Weights of a small transformer language model.
Size: 11 layers, width 64, 2 heads of 32, MLP 192 GeGLU.
Architecture: LayerNorm before each block, learned positions.
Training: a variant of Muon for these matrices, 121M tokens, 7382 steps.
Each number is 50 + 10 x the weight over its row's rms, rounded and kept within 0 to 99. Layers, rows and columns count from 0. The size before them is the row's rms in percent of the matrix's.

# down: layer 3 MLP down (transposed), 192x64, rms 0.215, rows 120-126, columns 0-63
# gate: layer 3 MLP gate, 192x64, rms 0.186, rows 121-127, columns 0-63
# up: layer 3 MLP up, 192x64, rms 0.176, rows 121-127, columns 0-63
down120 108:44 62 53 51 47 46 52 57 44 63 44 84 37 44 56 47 53 55 50 53 32 54 49 39 52 48 64 44 35 51 52 56 55 67 58 57 49 40 47 29 57 40 43 58 52 42 57 63 32 46 47 65 37 48 46 55 59 55 32 56 63 37 32 49
gate121 104:58 48 50 49 54 55 61 47 51 54 63 56 40 57 31 45 57 38 53 39 35 45 58 64 40 78 43 58 49 53 46 45 57 41 46 50 62 66 57 29 23 47 46 29 47 66 56 44 64 45 58 54 33 48 60 49 56 55 44 41 47 55 47 57
up121 126:51 54 57 48 32 43 35 67 44 55 55 38 37 53 47 55 50 54 58 51 45 60 68 39 60 42 56 57 49 52 46 53 48 73 43 60 56 55 57 57 47 34 58 47 26 39 39 46 47 55 59 76 45 30 73 50 42 48 40 52 49 44 53 40
down121 123:63 42 56 41 31 51 32 55 48 55 60 42 61 51 33 41 64 52 57 40 74 45 63 57 49 45 58 35 46 52 56 49 30 66 56 53 59 58 46 51 40 51 57 56 42 44 40 55 54 70 58 58 48 44 57 53 31 57 41 38 55 30 63 49
gate122 139:58 47 38 60 46 58 44 55 49 61 60 67 60 48 48 39 43 65 50 32 42 64 38 62 52 54 48 65 58 49 34 45 46 44 27 22 49 48 46 59 46 54 56 41 49 62 61 48 58 54 46 59 67 39 58 67 44 39 41 38 42 57 54 40
up122 163:69 43 42 57 41 44 45 58 55 61 62 59 45 39 57 35 56 58 58 41 32 59 42 59 58 61 42 76 45 52 44 41 47 47 38 36 50 41 51 61 51 50 64 46 52 68 48 46 55 35 41 62 63 31 57 57 49 43 44 37 43 68 51 38
down122 144:83 37 70 58 61 45 52 54 64 70 34 57 47 48 44 38 40 56 45 56 46 48 50 54 54 50 40 58 45 64 40 53 44 55 50 52 64 33 54 57 53 46 40 49 56 38 54 61 42 48 46 42 71 43 49 42 45 36 46 52 52 51 25 46
gate123 111:70 36 65 47 55 55 46 46 44 50 63 44 45 35 49 54 54 66 53 57 40 38 40 55 40 69 62 50 49 54 63 70 62 44 37 69 37 49 42 52 67 42 49 40 42 61 60 54 40 67 64 47 50 45 34 41 43 56 37 54 40 45 51 52
up123 101:26 65 41 56 43 57 60 43 46 44 52 67 37 66 58 36 55 29 55 53 61 50 50 51 43 43 50 42 49 49 44 53 54 50 50 65 58 53 56 47 35 45 40 38 54 65 34 46 45 36 33 64 48 50 61 70 66 48 59 51 41 54 32 52
down123 101:45 61 52 51 61 44 73 51 49 34 38 54 50 65 47 25 47 41 52 54 49 46 59 50 54 45 41 35 44 47 34 64 38 57 50 34 63 54 77 59 51 51 35 47 46 58 48 34 51 34 41 65 45 59 62 43 60 58 54 59 51 44 52 57
gate124 103:50 43 53 37 47 60 60 58 66 30 39 46 36 59 46 47 59 68 39 50 52 46 30 40 55 30 52 50 52 46 51 63 47 32 40 44 53 47 35 50 45 54 54 50 45 52 38 56 55 33 49 57 67 73 63 56 54 66 50 51 45 67 65 54
up124 101:41 52 37 54 29 58 52 56 40 49 35 53 45 25 50 63 56 40 57 46 58 51 45 50 45 64 47 53 63 55 63 54 40 68 49 59 48 49 47 61 68 42 52 49 74 46 49 36 54 54 65 65 51 60 49 47 50 43 48 40 52 50 26 32
down124 105:54 50 44 39 54 35 56 55 57 58 45 49 58 51 58 65 77 72 53 51 50 60 35 52 52 66 48 56 18 62 55 70 47 51 50 33 48 43 47 41 62 38 47 59 50 53 31 50 46 53 45 48 45 39 45 51 43 53 42 41 41 54 44 64
gate125 101:44 41 52 65 41 39 36 47 47 64 60 58 60 43 36 50 50 46 50 49 50 48 58 61 53 45 46 51 32 53 49 39 47 39 65 51 42 35 42 71 56 72 63 66 62 49 38 69 46 52 69 54 41 50 36 36 42 49 59 34 48 56 39 43
up125 118:48 50 57 41 64 58 52 47 51 42 49 38 50 48 59 68 33 42 52 48 64 60 51 45 55 38 34 63 37 52 63 62 55 52 49 30 34 78 41 54 59 33 43 49 48 53 46 33 61 60 45 45 46 49 50 56 59 44 53 55 58 56 77 49
down125 122:53 49 69 63 59 56 49 45 55 52 44 65 51 64 71 70 41 39 38 40 59 36 58 43 64 57 36 54 49 61 45 42 32 59 45 46 48 54 55 42 59 36 47 46 55 35 74 41 44 51 36 58 56 35 55 46 59 42 43 61 47 42 43 39
gate126 065:45 46 35 37 59 62 68 50 64 37 41 30 38 58 50 53 56 44 58 55 47 30 46 50 51 31 55 37 38 45 69 59 44 49 42 35 40 45 56 65 59 39 60 57 54 43 63 51 48 56 52 57 42 40 60 49 23 47 54 61 48 59 51 49
up126 076:61 59 55 43 46 32 54 42 40 52 49 45 64 35 51 71 36 46 44 42 44 56 48 63 49 30 45 59 45 46 39 57 61 42 57 37 57 53 43 64 57 55 26 49 48 57 52 53 65 55 71 62 43 76 55 55 55 40 50 55 58 63 51 44
down126 065:47 35 50 48 49 58 47 51 57 54 53 47 42 42 62 49 54 49 55 51 48 69 38 36 36 56 43 54 73 57 30 37 60 56 36 54 49 59 59 59 25 45 47 55 52 71 57 74 40 61 58 44 49 66 45 60 45 54 50 60 46 34 53 56
gate127 107:46 45 47 39 48 59 49 57 38 49 52 45 49 70 42 60 17 69 56 50 68 59 36 38 35 56 59 61 44 51 65 39 68 56 47 42 52 31 49 63 50 47 57 56 48 49 63 35 61 48 50 40 36 47 52 54 53 53 40 47 52 41 55 60
up127 107:57 52 57 66 52 48 49 50 44 29 42 56 42 53 61 58 33 62 35 53 38 39 45 55 36 45 49 58 43 50 37 39 57 51 31 48 46 49 60 48 42 50 55 56 34 57 57 43 41 61 44 36 34 49 44 53 56 72 48 42 78 44 49 69